config = dict(
    n_layer=11,
    d_model=704,
    n_head=11,
    n_kv_head=1,
    head_dim=64,
    d_mlp=2816,
    vocab_size=8192,
    activation='swiglu',
    norm='rmsnorm',
    norm_place='pre',
    norm_eps=1e-05,
    positions='rope',
    rope_base=6290.0,
    rope_fraction=0.75,
    qk_norm=False,
    attn_scale=0.125,
    bias='qkv',
    tie_embeddings=True,
    parallel_block=False,
    init='uniform',
    init_std_qkv=0.022,
    init_std_o=0.00468,
    init_std_up=0.022,
    init_std_down=0.00468,
    optimizer='muon_variant',
    lr=0.012,
    lr_mult_down=3.0,
    beta1=0.9,
    lr_head=0.00559,
    grad_clip=0.5,
    warmup_steps=200,
    schedule='cos',
    final_lr_fraction=0.0,
    batch_tokens=131072,
    seq_len=1024,
    doc_mask=False,
    train_tokens=903400000,
    steps=6893,
    dataset='wikipedia_en',
)
Each number is 500 + 25 x the weight over its row's rms, rounded and kept within 0 to 999. Layers, rows and columns count from 0. Numbers have three digits each. The size before them is the row's rms in percent of the matrix's.

# layer 6 MLP gate, 2816x704, rms 0.0549, rows 1758-1810, columns 0-87
100:548500534509542516527511497545474491507531544468509475518509520477495512490491497491539511519481475499503494470527469515492516539478507499514467446525492529476461512520554460500482503486497468472528499529503501499530486509522500497441497465489519509492485475441549
102:505513525512515507506498467514494510448505529528570495503475513507505483540496493488497516489465491490505460529499517493502524517526527543504488504479509511448516499488537515495486474509484512553481469455510482463507519516501501471514527498495495475470499530549444
099:466492516467494482536514505543507466521498515510516477481489504513546482495552548512476467512506493463499519494533492502504476521449515529476534499484508464463485513502476478512567485497530495494516511527497524526504451514485519479486483505483503500479447483516522
098:529495538464455520472473508462550495525483494516479502464487528499474519462518499524538549514501497511491516486501451436465480542508530525510468464502507492506519498477517491501485541536512484519543521519483500549486488485512477496474488470535500523517450505502541
100:549532490475490450514465487469464540511542514487454517504514512463528463480499516489494514536524473503539494511448481499528452457510475450475489536498475469495491475487505448551514518507544494460493505479509496515510523499517441491474478506489509480461516517463463
098:496478495487504462556453469505491469525510460524470481515488479464478504427498469477549511522518495480488481500481552488494518486531451506476514464523507500533488491499542498512515467519473481511508506506493504461544492528499470509521559497530479494497506523485545
101:514535477526508507475485525473532480485476505438538480503474498561545503481470520505509480499541486458511508475524480518543485490501487536490520463476510512479476532496484497454527545543524495471458506518491528470502468461531520509487506490518505506532481557470503
093:533499478517497488545498552487430453493511455542505506514505451514493482513479507522524468449470468478516512489490503504510483543494483507508487474481479479463514530500485503501507541528462496508489453511484498480506504462465466518503503508542467502490473540461467
103:514482492521480484530554533491496527517519489506518500502451519430488567476513517476473500501523493499538546498479481509518485484573520475477514553498479503471470463548464494480498470498475495470526492469493484520445480485496520494517465476490494532509509457455484
100:484480481503509518506486476508501498512522501505488553503457515521496545494501450467500453462509499487511512448546515550483479504517487464538482473463550514481502523513488497515493489490491478474529513476505457504461525481501495508526503529507503537490523530515536
098:475488498499474495498464506489498456532506486525480531510501514525506527488481475479474512508471466493467450494454508484474449517499532519470485491489512458511460505509496543488490539492549499481498531517513498499480479475506507530471485507516452546477522502438507
104:489478476529474472462486518523468494475495492523480502539501547527491508477468521473473496502498444532480493480553535496521532542540466500490486460481481523529494460477475493479479507494531503486469538462473486455509476482485453525479506519465524485507509522513495
106:503485502492496554490547475481520469488513493508495486499564523492520488520548475456521439496528497517490518518452468470489486515484521481518492525505463481499517505494505511478486475477484489514458539465518477497496510494500511486489510501516459473505486525542511
095:482515493485517491522485483483495475515494468531515516513490484487464481524481504524476515512513464477506518494471473519516494504522475542483509491503496455506465530488536475515438499499488499452483488473518496516525498498449494508498523503523472536488468482475504
100:474519508501526534530488507477546520469441523478484510550432507478485507486473509426499485491521417516480485511510497487470498516509494463468487510526493461521490496493482510468502515530524498505489558515509459466482510498500527484504497488498520516516484499477515
098:460510498501537467525476510483495500513519476462488489486478523473485491509497506465533523515516451481501498432511501487476557488500442522490476494506463491507526508489507465512493508491479504467498504497500492523505544494510508479489492479449509490532480512496499
100:483499487488512480484455493495526510521494528546491490525491517492521527509516509497501481461492501530473523514478445490514469489509502523526476474459466502525469448519505490437462467508514520521502482557489520490477496464549475482486518476502517493465503498460527
105:527483530523503493504478526494539484545521502511544494527506495461501513485531513461521467481508565468489469470523506467516496479506535501467491509500527477484498461520543506460497511511491512489538521460488485460494460547464493486537474538465494509479508487507482
100:494515531510479503513509443517438486518518486503529476491488499509512531514530513544546489494491518521551472490451468497493500544499500485503444425459511487498443491494520499527445476511474499504496487518530495517524474492511455476483485479515490494497546500487487
098:489494496457479530512470508508505486491533514488481506524516461477450512520481516519501504484479475455524527466506481474489548473509496517479511554504517460485495510514504524488502532511489485478502524573527440510488501516484483473546473501524535485524461528536492
099:529463482493475502471493481548518524513531517504510455476480518551516517514472505506542480477509496517520502483528483475478522479476486498493485518500486518527499528513483439483517458527540447482485542476518470494476497513508517485522472487518461504492480477502523
102:492509477498487469535492473471509482506551476515474475509502476505502476506500476490477521512444488461517497510482495520462514520503484489556489486462509479495563458517458523491503488553481534480485512490494501479551520507474535489498489519498504501463533526520514
102:504486524470475473488499478476500496483512484485504483533455478491483490500485532488505500481493479487501506522555489521528539502515524532505512507522479492507469492549530536480532467524471483531502499493559525475490439529510488520485526458519477482521522533511499
099:491480498540507459503489476520531520520494506529463479543439476487491477465533536513476482458524457486524497468479479488485543502499477507523483522500486494479475529488517483464463528525487523476495468507544460555491511471523527491504545489550537513467487488447497
101:474572453441499496522484518450492472495504540486474501498503522492528481483501505530485533495485478487518511498512487518543531500511527498495539482461514495555483502507518488523513518512459537522506520495482503530527490494486469468478495490468504473489501511547480
092:443480552501509530469490516550525491451461525526512502522477432517516487509546540523499477524521488515448494511517466495515472494518521518450509505531483486496513513504553490506488495466487488469507519520464490485467526527520491482487476501506521521485467535533490
102:506526552492492491500526500515503509531470493500518520490488511479445491525516509529475523489488495538554499461506513472495499539528495512530516493502501511512483498490502529536474502499500512468497548457482520493489523478517521501516535502514513423508505480523521
100:486554524473466506495502506537491491521501549509529484532507496493525506528491490471494493537474478537491497511490466516503493534534488511475499516531472503494511470476499489507474484509546515507538459498489539502511481492474481506501552542534447511509450510488481
106:475474500502528534521501497502526460516525519483537466495529506531478489487534458505535528513477470480512516488485492517533488494513495486501447489508493499480534477476550495453533494509495522516473480511517501496501539527508499528497494531472552442553492509515500
099:502511488525467464493488495518538504471521485484552500525495518528495495486479481526523480503540485479514494501491514520480487488501491466494535447500524529488464496465547430523499480493481553482488487496529455499505492535522490483525489500508537478514494503467516
098:528446462497487508510543491542515517495504527529500518534486484465495463494562500518499493524514535519519485479536498442511503476538487512519515534448497477488490503507546496534515518518518556484526490501489509514491534463538513563500511506524501490503505508491502
102:508511511482503492484477504494457498562495460527505502515519459515506475513511482513495487472508520500511533500511529454466487532495490499503479496545462468512471463499476513512511513534521500550527553476469479498504464472468499516516475504510492509500560497481494
099:488552527494499511501481551512471518479498513529451549481491506495511484496486505469489509476489504454503490465463572468489500532460481495490474440515473553507502525499505479454493493528467465456494513504501558513484476485532485504495508545547453538521467543506524
105:495515498504501479549521542509508498478485477506504512498452455488564471452519465540465551504498490463482544490528537503499518525499507503526475497480480512466492515492491468492475482501500529512484495499530495487492502542501460483440528516506524549465500516437505
093:481499513522505514521486508505471489480499550505505435506514485474474542486493533523508455462479561450528517530493468523519528504496480489512465505500487486538519449516493481495473554516513522484499512506508501474521490461450462498509511462521506496545470537514492
101:497489523502504468506466496515470496475446501521487532489479482490498547467437496479514502487475540476533502509502489513513498469521522537466506461520470486485517485512479488533520513518484518466470488514509521487507506482450456506508498502536491460511516509480482
102:465526503485492453529528508488489520510515462533524450538496475556493477520475476473469462496484497506485488499484509485524493534500494515471493495517526469523501474519517507531517481522512520476527469473503476519485536426481494543502504490534503518507524519489499
100:552501498563479496537528511514501512449496535518486500516516494477523489566487520503534482486509510529497488429476478489495468503514515512495522487523491504496516473484478494504512480521504500494488538482498518469483484548487467454520500506483479488491491477497492
101:515517460453454530508510504482507517535474501519526511494536490452536517511488507524566490536469477521566539463510511509473503443518473501448552525466530509492528508488515471542507494512512506529519503491472517514534524555508482512479471477491542507502516542529482
103:472481498462483510532518512473465484528464559514490490496499484500474468547496531504494509476478472497481519487496490532483507490532508518511492483472488478540450457531488492499500533458491505527500508532521509518502494509459501499511457503471490522518458526504553
099:521535514513521520509465504486522468504466480503525491572475453505486509510472470542495516488491512482472501502506489486513517488470500535539464489487473482492439512490510415496497558499484513506518520500521477506517513515538508479513540521474511531532547513449496
101:492518525545491464489528496469521539514518509468499494510485477510504497466508519514477522482473507505491520527515522481535492501478499523493492464532484510445479472520500473562515503490517508466456532512519527522501550479487514566466565524515451513488471470539486
100:518537505526496543532496507539490498516474489497471512470527461514532475464446483494498507484495465504489476494495511486521499502509525480568468449474538526501484546550497488498478531494520490501519523539454529457495508456513469509521528514463489512516476532560473
098:528499478524553534525511516454540512512511492485508507550534508508505489536513552497546518495565495522502543460464508495496479515526516521510497486552509528469530461513527493498523513527518498541495537451490473493519481496505500443483470464468509457525543495490503
114:522499470503486501496491543472503501481500489546528466494482485528489466492510481545549495472517477507510536475496510510497514521446510530533506532506491501443499510511469508488499492487500450466511486513481539536501482530482479487510486504527475502521504536494540
104:514482496512473545482511518508528479541494473493514516494480526528446507501472491547506501488482484479505461491486477488508543515520534563483495528537485550495554487523510468508492483482504471472507444460479484502514541489546463513526556472488484508478508443480502
099:495537490467489487524530521519490510543479515473465529462471488482549477490567491483519508511537527472512532500500487494520495463510528503462510524524480476518493478511501487506470516528502534527512492514514514496489514519462453518467496484512529494544500549504424
102:451558497493481486524458486497438505489474512490485498482467469463510498512548523506493484519502499524546508475508509468502508512452494542543496476501481488515528500492455504523491493510502524532493516509471527492505500504524475505478523523528436522524555539485496
098:527500459502514478484512521533510506512498510495446502461473461511517501486507468531437534505471515528488477477490475451505481487484462518503501487542458529509540519422516480519455470491504539503460514519463503531480465497488553495550497498508506488539495481468467
104:478470486485510495478511532499507526539533533560490470502463446496500495501514523506521529523498488497524486497541456486471550539510481493480522488527478493501503502484476492561505507545504520469505561549489539527517510499460475501499470520512516543526455475565497
098:503500474526506472512486545487543520509518514502534500523479481540508516479467569485503477529492476475521478460495508502448479519518501478543486501500503471441501467520534520476494469491449475457512503471479466520504485472550505519518453503563498502523513473477512
097:537527509466502503480477509513511494487477514512532488518495496486543544527509516510477504504473520546535531513464511517495532443522512480455493450508471464509518513497482496486477466475473513478520512493495495522506491465505496530493534486468525506505485517536491
095:507505532515529515476460476479443511474509541520505511513492491543494507497519538517461550455457487473485508478525512541518495461453534550463562479530493524468510480500502467521488506473503453505445476494528492521504524447482471511521532534470481478524532497490450
# layer 6 MLP up, 2816x704, rms 0.0557, rows 1758-1810, columns 0-87
098:528471503484482515467485478562500498507490441526522482494471473510453507430496477451508513492473497518476509516480515468497499515504493517477503498498490474525495516500489483475454525522541496525483502527512505489501549516512498481493466507501478515501494522534513
100:526502466450519523541504489504506456539526517511510498517484494496503551470467514500486495520520516543526473511487498462504517475492489496489528509467480508509483502485519491522498480509482509534495492514488478509518498476474520527511495427527474523538476486480449
103:477487471484503503509519468497547473525514525496474500456518523497505475525529549526459464541494503508465496490540496489516530491476483502521536549510507494514438491466497512502543513500495492495525530484510491491515517510506493494503496496553523495485553501522526
099:524483506491496488470484541513478520498521481494483505506521508511469537513531485485510467475484502481445471517525510477537455487539515510481518459465518511507527494495504461449551477504491520497519514483443486465524492482501516555537469485477532485545484510512517
102:566456440484485511538506513465474558503536514504510486518491494486497502500505486500513477470525459482505482498503493504504460500479510516517477466506493522512492451482490497521508504528552455509523534485534505524470519507486477493481504504514494518483464505488537
099:508491513481497504469480529494523473519461485545451531477528515467547497543474495492479510515496475469485483444505519530532471519493527451505508539497491485515536542511505490536504521468519531474496494538489508497463501494483525550476459501494483501497510472493500
099:480484496505487474506457450448502488488499492473496495495485447510578519483515496528539487521465497506512492470466480484475473505518522525508503492475534456540492464487475517476525498543492475512475528474489488561515528500489502565526503519569510486518477479534511
092:494533517489508486537502477516503504518522525506505472498522541483498483489511535493469501534507470506489507525504546513475490444529555526478489518488505476473529506504501484473483495542515485499512506480462518485426514486532517546470510509496484488455505517484525
102:533509476522516504509488497494559498484492527494530539482519486518523485503480496471486481498469521531488526516531481495511455496497499546477477460493506491508517503493473486538491479487454469474470519494539499524457515483485480447510527528467476533530439494496520
099:531498521514460496491503467528503502496548480519511521528492507458506488498528482496511560477477502444520485478508482509484509496518489490508491491476547501517504477455556473477497504558543497489496529509497539492501514492464477499486485483543531462509479532531522
102:548489512510488512446509497512516494515473499530541513534483605510529485484511488519518535489509480499516517520507473505473544513510484473526492532502505494507490551475488513518468481484456492518444522503494530483528502499491536482498509525520519469487456449504510
101:479476538538526567474499484502478528500559517485505492518527518523499491492466489510504541521521510502463477521491501508519510532468496476468490517474471458496438463511521528542513452523497493489515506489522489493519531527487452509529562443471517531481506491526475
104:460528527482509487511502474469494510456526489484527561495497486488526511457482507526514480516493505517537488467449473575530470473530500496491492536506503518485523477498513527482490487465495512507473502510488506540507484482456492509470518488532505542514507464469476
100:552451516542511484532545528453487494467479506483488515502505535495516489481522492475493468473538511513522445481530528512483499490484560493484517505520497501486501534515509488509500453500483485555518477508491498497533493503505514512528498540484518469465539505481523
099:534502452524492486484484519521482530515471494458515491511509502563502510492471461493559505482495505456467453459535520498495501520532498501508501482449497509540506492464453522522490519560494500503530516456469498531440517504492512475530517564489472499531524518488524
098:530485503467519491501505536492539496520531512499531515513499510499464548487503477481495512499538451524491463483466466474492529508485480542527507498488487502483487492494493488442498496491510480498469495477499506489464497485487505538509543454481456464541488505487541
099:493504523459529465509504520516520488524479467508547493497521513517500498493491483535515485480488462476514474544467477504525493487503479488512504478488503494550486516513496512468519498522481484510511505523520497503507453508498507530505497555444471465494473517511512
104:477528529510456500467481547525508488549509539459516476504490522559488479543506499531532488522537509505514505494518468515497514476504468497472510507487522484496479490523455516460523506525478501513511474536486471523464523511528532485529480484495475474511532491522482
101:498464466490544551535475497463491528477483452496532516440539503498481558464477520467498497517506512533538506479489502496536516486502526575507508481495502464502465466510486487549476482524480455513496500513536515499550518458561530508541502464495499518489524504509508
099:495477503475512539508456520523501454521502511517512478497491496465516525471495507523508499513477485502538519442515482504489495509485487520510463496497550501500530499463525524495482500508463489496544486472418468535529520504503484475514511468489493488506479488474460
099:488522535506507489496489468496513487535496531468491440498494488533504562509464534505481489506523509452508518463551526518477455516561472493494502527469482530473509529484505497517526521528537482482499504556467533521516488518490512506499515561529542487472503504531552
103:458494486496459504511515545488482492482489484513503505471502495514545549503482466499489515493493458495516521500524528492491522525536536503571492506487499470526503489489514493525491485510525524493466518515539481546538503500498506526508491484518529481516524529485533
101:486495534515514514525494494508501502521496489521528476507483546523500487514472491473487479503522501509562520509470449500534485510532489502492483484472501501488519513505460507479494521505478493487492532524516545538482518532525481455515530513506548441518493528531520
097:456518475536485514440521458457506485485540457476505507499466545515500482476498491503474499498502506507446504506517449523507484532518483538491519506486512513508475475529496514510528506515499525554516510472516504454514505531486523516499483503479514506528505521479462
103:530498564514547498481469520478503474499561500487552488509519512459466461509483474492480504503459504527521494449525498507497481506523509473513499474536500532531482559503504533505491505459475510516479544538506485496522463501461511458479508476511537479465494516502515
097:544504554543480537507483481505488512516465532526491474484473518426498521501498486530492525505496539460492540485478511489524514494509427481490504513505515504518487486471488539513543516457541536476478550484539545478495512537526515508465556504474518484479525511477453
100:486479504497476476509504504535436534540477460475512513501493525476500525511493442517479462469482459503497508467510491497501546507498496498510521513506520526551477486493528520514520479493496459520457538522468466485470504469497517454508514457529499534500497549473475
099:509525483530496464482510516534492505535529573485498479499536468440508471494523456498494480468445476525504521492534475483492490514488478446487512462467478511488454484485520498532496510524487537479517474447539489468514470496492493542521509521533533519528521552490484
105:511481515434494511502497563508487513485470516477496491513489502529468508497510500536476491511488538497493445463508510508503509506502508506470500510507501506494513504478491507476494526490525525501517489510474504517479558471511496464471510484483452518480480544504525
098:510511498487482493499464538515537521518508488497476487482519499496543479501440486550533485493517521481447481486521528473507508480475473492477536498477492507477507496524472513489510518523514446458526457482532490491529505460483503529471535490464515464492538498514477
096:508477518500474533517518532476477520507476532522521488503485505476522460502467515509509456492525532526518515492485477495497508494497488520458555485502507491502479549491496504482479492520494511464472509516518517487547487536528506497539523490497483472529543553488490
099:489530501530525511515516474504511468560460509543510489525560506554503501473492512492493492455526467506461568483500495519510496517450459515508515458471537496520486516488480512519505536491506537536505510490456487497516461483493501544555467523500503462532477527535549
099:524486476493457474481535479502512518476496503498471520498483530482443491487489510507517507488504518499495520537545489516552500521494502488485492508492509482518507480516476527475508490470500476544497512505481466482484513478513523535476502487519462466476534521546528
105:507511498503463460534534542529484532475516500523518479523529490463524471468525516477489438476496476495509505484515515473465496515545510480459474482505484526502475511481477507540477451486518464502512534479491501507471558532502440522511491475506501492491513489496513
095:515551529555458516526465491486570526456496480483512516446480519522534475461435478457491507511505509518517542528516530490510474483477480481501503485511525494536489526513508535503510500527479487491450531517521520475498496460527536500495478517467488473530525497505531
096:455488474514507481483515530486467476464486517540515463483489467481449514504513520534513502490491485515486523467528480512485528538542543504490532466520479502483473455510518509495468446501509470502508465547464535452496527559508469470483530461551514455502517497505513
101:521484514427499489473464525504497515465485494484536502479485499482483516510505526480518488515480517474500504479464498512505474472441553521509482514477491476478487471487481501489528513504546499495501502534520513507484489491506513505515510543479477465523500517501510
105:501498495549526476496464515530489486490464503465502515484503503541511491554476527503524509481501510508463500490475455502486528432487490502538508456530544520470528478470484511526516461523542485484523533474472515476546521517469471517513522498541483516460499490540504
101:524519482462475542540488457509451537495465500487538509489513486475516484501487488508503461484498532544499517517498551509489516488428491501500494473506447487477523493443483509486526447520494470492513488495468508490510497475495477475449475497479510509504526551509477
103:465493518501472481525479497479462508515505533494478455519490508462513491475543505524485508514565505507546525517482548517516471517539521518529521477501499504483478508557489516503467482472529475479478523460493506470503504493524483567523518514482513545476492501494474
100:506457475497468560491481520514476504528477494550492491499530453532528510509468443518549510536506477466487459523449523499523492499501486495484491499525491494513529461483489496500493502537479498501516496498527486504509516500477492532465531466478494545446514489514509
103:560529524507495515480518541474485513460534507516497511513472458500446499495495498513460477493533448492517525507562525462523489532463493504490450479530491507479494516508535518521520492512492505485487505508498469512504498487518487487472500503505498516477499496507475
097:490482503523512435514506545510506530469487534458461524491509525484496497506518510505520548494497496501498471496472523503484515524522520457506514508499466490510521479532529544531474532489470502495462503547516457507495480522501539505459508507475513512443488476457524
096:431490526500486490449513492504485482465507485527490509514523538550540495521536535452481520433453482484507464498567519513542503521478507450502472483474479542471517486474491506511456465477493445476554538535490481517432473485490548492516521484512481554501504488502486
115:494489537497468460494539475495511477524482513489495508511492498520482520496445536437538515487498557493487525526482507483537490478505508459513478487523490527517511466487494514522496469539465503501520485499536508521490477546494524541487540428535450553450492497522477
102:481529523490514486488516507489477504472443513553485517475461465527534462541490506518471531487498535473513473506494468516469480506453483498482479502504488538531491495520448431447513487493478443476516547505514442492508504530520523513463444483461484507520521518513486
100:532478467514503505525473521489460496481539431539523486496512537471507491489466478507510513507501508512491483464476508522476561467480494473502510489462502558462509541459527526455524469535479514516521518510512536502453493477555492544545483512520517517542495449504544
102:465480491476523478472470509508462508538518464486545472501499464512506474482483508507454536542534464479474485488501492484510487538492496490420487485530450493487494477500519518527454511470487473512515546494495515488468526492544489500493529447500458480499438529539483
098:521462525513452488492527468471512541508525501495464471455527477512436504479489509512467511498504509507482524502490486485471486535505505484441508518529510523527484514466535529539517478436503489471479497521446507476523536488492472543515499509507523516519531469498417
103:485476530544481517495488456505472529480502479504478554497533490549496505520469473548501498428526536479469504529492516533538490503499538477477468484482470504508491492475499484498476456469495498496486470471486507482533507550491526523511479472500480537513484500459510
100:532454453540505473481517489527523509528498498441529503512521479519496515473460516500494489534530501510492499505537505554485499521494492511521504489479510461466516517468498499483479510451489491503526518520457507481477500503520477501505514517521471505470478504482513
098:536517491497516476536453475505526499508480518501494467497519521512447542500535527509511466478488507526536511524510476502531471479522497432510503485515501499519527501493502519461505532544440464490490558541498500536458454437550478454522508501499502489512455507515495
101:516545505522502471486519513467511479521483494485502462510487485500504503467479505490502520481492498497502502507486536504510574537475480511528502512500435482510534537478575503523530516473494481528511496516509470529524485554466510476494510493482525457492479445484490
# layer 6 MLP down (transposed), 2816x704, rms 0.079, rows 1758-1809, columns 0-87
102:501501507509506522470456513531458504501519523440518528510518503503539472482463516524469426462469530509521464510486473510478519478496512519519511501461503516516492523482504514401503526510519520468504469533488494524497497496498525535520501488510531508502515509493475
097:536504511486446480480474497504462487490524495541499541524495485482494546502516512475515509509524481479485511467473466495477510500475509540499517517481484528493496472507482494516500471482508525490487462503507483525501472516499466501524499489533482474501485479491463
099:506478501533473479523464495488521482500516473526497485532511490545489467530500435530478501536494521497460455555495506549458486533512525526555499525486483480474527478460499495490515501477493465539480491523517535559514477508507486511510480492532481518496540502510514
102:530513503528484487489509503479508497492499537493490460487501491521479480505457457496527512483509501526497508509523490496529519468500538469467483454507494452562527484491468456482550474475516493512519482480537471542482525486517513531509452481532470492523483508483522
104:503499563471478486506531541498479496548522561483494495508433504499482512490522517470483529461492449439498477509505487478483470524479506497467498514482524504470519559476470492495495458510556492485521510456515521474495529512481484513475497527508441475531486525493476
096:524525477509497495467500518516501496475541532516505523477478471479546474505465513511487475500512487499545533504510543476522464487463511501508492504494517516478453483520468536501489513507515494524498523540440508522503524485495518502505440504515470479507482508471503
103:490524496485481513524519465494498524499475474529457512488486510488509482530493481507515503503447529482527545483509507500475483449504497518480503543464520500498463486495476532526513471551464546480501517534459475527511482466491482493531520472527448500544489526504479
096:508519469476503508483492489515492523528487545498535511488506489502495494518534502519491517503489519480525477522484523497504496490494541539484520493513492496484446511506507508504466471469517507517465489524555465515522488499518512479553505486505522498482476509529512
107:510520457514525466473464515460517504504522485451516517497505468498512505524485483557510493511483467470532505485518478529502525488464480492527465475495485457484508458451516504461511484490505449473535480513500492510513490457483513536510492547505506490499467532524525
103:487475492511461487494462499488458526451470488534466463467535503492491506493505562491459499485513493477509525487502494461537492495485513490506522489490486475472486471480475522507513520481482524533501522540496469526485493515511505479494535526482486517529498463498469
104:529478499477518511497483553537512495447501479548520513442489555523491510503508490435481501502488461481525531499454498520539490501482464479513476475492492509474489485533458518519509473472503499494468476511490508463524486457501509488487456525539516496535439517497496
100:478449490498501515499482488490527477485523505527532510535497491493492506478494481443505519463442503536477506494486463443527467463534509489512508488528468472475455463463489516491488552538511492478465501502535476479491464489456515525546519489459490473522495516477445
108:463452493472500450499469476527466512524501500494502520493467493480509528546494533498450519472470481519538448465542490537464528484523514457466506531448507484511517501471503516486505495501496512469468464519487492482510523512506497486494504462501529496488520516506488
099:464507524497507513524534482495490513532487544477471459468485502518475520508463510535444475471522535529538483519467526472477471438507487495491521520477504552499551533443445441486494509515474453483478495488499508518480527531543485501473510504483494473503536499539533
102:506494468475501517471476515513508530458480480473508488484505506495496500501467454502484523533564481459491568493514527496500519481475439524529495495481472498478534492513540483489461477482435462446446490490512477525443505523499501507505486518453494505500489478522480
100:523472482523510530499521507517489497528511517507478520490500464495483513496499520509451490523534522498494473483500507530549459566486530480517477481521507488531508498488491536491476504544477479527518480528491524497507485502514530486544480524490535481528475495459520
102:460494496472497521488530502485530516534463487533532536470448518539449528468526479508532448448511485477525483465519498519440472504523461492507497515519492480503486493486485515467474500461546499481470481489453515493451488444482506505497489488517469479480482494542553
104:469502498467535538518471467511520515471490540508513503468505526470501500474491492537507494491455433501501473502506504503500524529525523487506472487508508540538539489583494485454495484492526496513548496490493517494528525511547542540521498518492510488505513561521524
099:488492529474506510477517438474539505487460492513492475491521477505486495560516474499536544503451513515544477473517537467525553491465542490485559501496491498523504469478479531521523452482515495537502456511490447490503518524504499464500510474480487485473506481494504
100:484517480493523477525496522496478523458458505539563508519500514476542505482528481523503499485471512541528476541513490533524549524495501530464495510429459485529458457464492501469558498474504518478530518506468501486516498537474475496495468500516466528508499500548483
101:458527508515478514567490460517477532512505480486545544501473569524529475499517520459467475480495512475499472495558514565553550494525505501552507512486510512498529511489471477525444483491521471501497497525477512537469523470494501507468505497539505497488530517519479
099:463507482503507527528510495479553494503491502459465488512500469495521521498477475524494512525455466508527513505475511475508492491484497463501519491502511522528490486563531462506512467552518526559463492495505501517476517470516453505505492498500500510532512503481518
102:505511510441518503548467460531488486461493471516528529478513491536533517496486527462505488482478491501493484479467500449481500524507449485501489485503509463450488471535551471515480501537495489495527563459489487523475539485510470512498425505512511490514553515490520
102:473492408509541504495527514457475492500486477479520468502480510524468507518518500479482487521487528523508498537452494497519489496473515489490470495468489481555467460524475475535540484517520507531506519444527498491482508497544526511540488473472523535504558502487519
104:472490487496531499483492506477486491494514506489554462499512475518514517467522440481508476520509474469524438486500489462503495531499487491489488492483506519501501521494468484518495522501508533486448528479519460510489501520507489484460484444481530486477469483489541
099:465502514540508513461536495506477524495451561554506484485476530526557528512464509491513464519518523497462535497528527483484539451487479499527532486490505468526450485526523504440527502525459495505521473477499539530504463458492510494466513500480492470501463500512448
104:492515465510459479508468525541508504520471498490484530475519467510483484523487492547464522470449526512445520482472509519495482512490474481482512549517515546511515491517538492523467481507485516516461542508503503486472483490466455508485551528493545481489509478540508
102:511527537468497509474479500523511486481544520539487522474525476484478522497515441500459516549473496451464493523532484481519506506511508487496530477511493517498529475452508525516521500551501500560518440477533473507504481468492500501488495526451501468475507518486489
098:526519532498513463487517550497502515488469505481474484506501480509500502489506534527478482495508486543527510454484531533535508525520530473510471521510534542496476479527497517563470530482482499497553473490514539523516471479530495531494522482558487490467487445458538
097:494508502495542538480488472502502519486514493509517448526500483462510485499498518474450501526499509565489444485481483468515492498492497514492491545476548496486493504563530493475498486438533491488473523474484535510495502514505496530463527517492491485522504549517476
095:486493445497467518518500504495503546484481530479514499490501461487476480491504506506520547477513486478484487465496532531528505508527493494510496522479515484505532492511499483455496520511474542507476525507507483500505505543534514540539541479475506485528484511522472
102:508486480494486495508526492526488490498477473526515516519496510491523514485509474486492512498505451502521471429541526516497483523556471506494498504500513478481520476499489519480543527481497509515474496466540458522524494512526528500496479507467481513474524540540467
104:492458453462475472477509503492495473530535445511487508512480517539502475496500492466492507488443499500456518515521548450468531490495473524520493506491544505461518530516516515521503481463507513488492455473505477466465522442509477506501468481544474515465526559499536
106:476523544504460503502481485514450538493490471505543518489506514492495502468512481498487516501586498540455524461529506509496550511501525524495546544509481505545471498481476537522472485468525489495482532512442496442502516521529502516497483491529508491505514522496509
090:501484510453500518504530502498496492503491476529531489512512496449524490444505462508496520508518508501476526497509538527507509493524484481489531499473519454529483527550504537503447491522543502519473499476504515533545497515469514479500522467515529469520483460525522
105:484489480557493503550497536499527455480516487508471457562441521514475533519509522489517522482482507477497494472463489501481488540477467499454463508513490520479464466483561529457483426472512467458517465495484516521468501556492487492503486504531470499536490501544484
096:508528507452489490497479495471516509528490494499496489464534485528526503504498479492568479532508526501537499512508524467529513518531492501483476534520500473545498500437479499484515502484501473504551521478502518538506490552526515533487514502483481474519527445477522
088:464484529500531494473488446477493488490474514492500514493511515466514512518475519512454540498516522489505477536496498495484537513518522473513486497495494498449552486503549512519478483499528488530523500496513469488553466481475499521529516478485494518489501536524467
102:494443514477530496484528562491450510501515509481498503503516500447490520499463492492508440516534500507465463496483537504518526518482475475507485496476456507539527498477525513519476507513464550474434508501476490489502503481482507458493469496541493523519486486517533
105:497507537517475504492469535493466535547506497484462508541494490498551510475529519501495524485531466528487547526487552464507440472531520434535506514512491472461489468471501483539530510491489531504498500501511533495497483483524474505510505477502533507520511493522451
096:478460517533492463509513486508499491475525525460491473472496481504449572487528511517517490527486518481500484528494487533509532543530503487471536513503514498492483523510499526530516480516505501498479475518508510504453522534481493510557469451501496501498530488516497
106:503498500507533534467473531476525479540523499502466515500472536522453501518512476516486524491559475507501504527509505440506492521481511464504492488523511501498488516514479502491525521475510497513538483450524485510529531522516575481528454498500508451431480514527488
100:491505495535485503502513558512484488508536525536489469469508535490497465489519518500466494510548534465506474511477513500437524511490515473511506512490490482480492488508521552536504536490530495489465498479482481513495482544453474538453516474506512475497528531497497
092:490477467496543495532466512476498484520471542454559524482509518475519460504471486494531494495491505473514528478532498526521469530512505522513451488496506455442496501499494513504513492512506524552478510505513510505493496512502464470474493511564511480496510469509452
109:486442565481537477500528457513489483534501501486523501559506455555539504444522500506474512513448499484526484502506490480508446453541502470487481493523520528492506488518486516527431469518501506460469539496548471530475496505498505497460525444499459519472515530454522
106:510512569509537484489499451486485497507516507481490470529476555546498511507508531516515511474464501488519496509528480477499511484489473507500496514484504512494537493480494498487475469508486514547483463517440471488505533505521521467467470502484518464512492477533459
103:495512503495437465492475477459497523479515490493485501525513522502471543490497487498519509501527483493482437481467505539503523486540491500552554472434511529514524535468534500503480459471492505478507539494489475480507512532510453502529509501531488530527539517499505
108:505503526495470498521454477496464510525495482516507491533498503499512513462508479487458537484484530443540508484516521459522506465483488505494457541516489520529476506524523452504493518480484507478467509501478515507502509514488443545498546512489498495490494513533519
099:504509493532475516557464500513528506491519496486485510473524457544504469529466499510520521496481517498457498487513523475531442493509518503495506516492490506552457490494481510499487541447494493466461466480506494535514462495488485498512545468465515506508484534535509
103:501491501471467480470507447501462474498505500467512505504482497533518478503486497536534474552518579526477459474489498501552441506525487541506510471518481530513531504510522521440475496513498512490520468468514471512499474518550507499504469536458508489489478517511535
101:518539520524482508503464428486467486488484479506503503471501474519440457458547521506520555522531427561480494515520503527494486536468551518512510473528502478491479470474521498478524512524489506507472514533480498524476505553501499518502500491509522507463507546469488
099:479514490454463514543502540490498502470528491462488524532447479508496496539501545504537489483486484497499486538483499484482489506499515459486453476515499537478535464513485497508531481543525520473496530517462488496512485468531512511506501487470488520446497534484547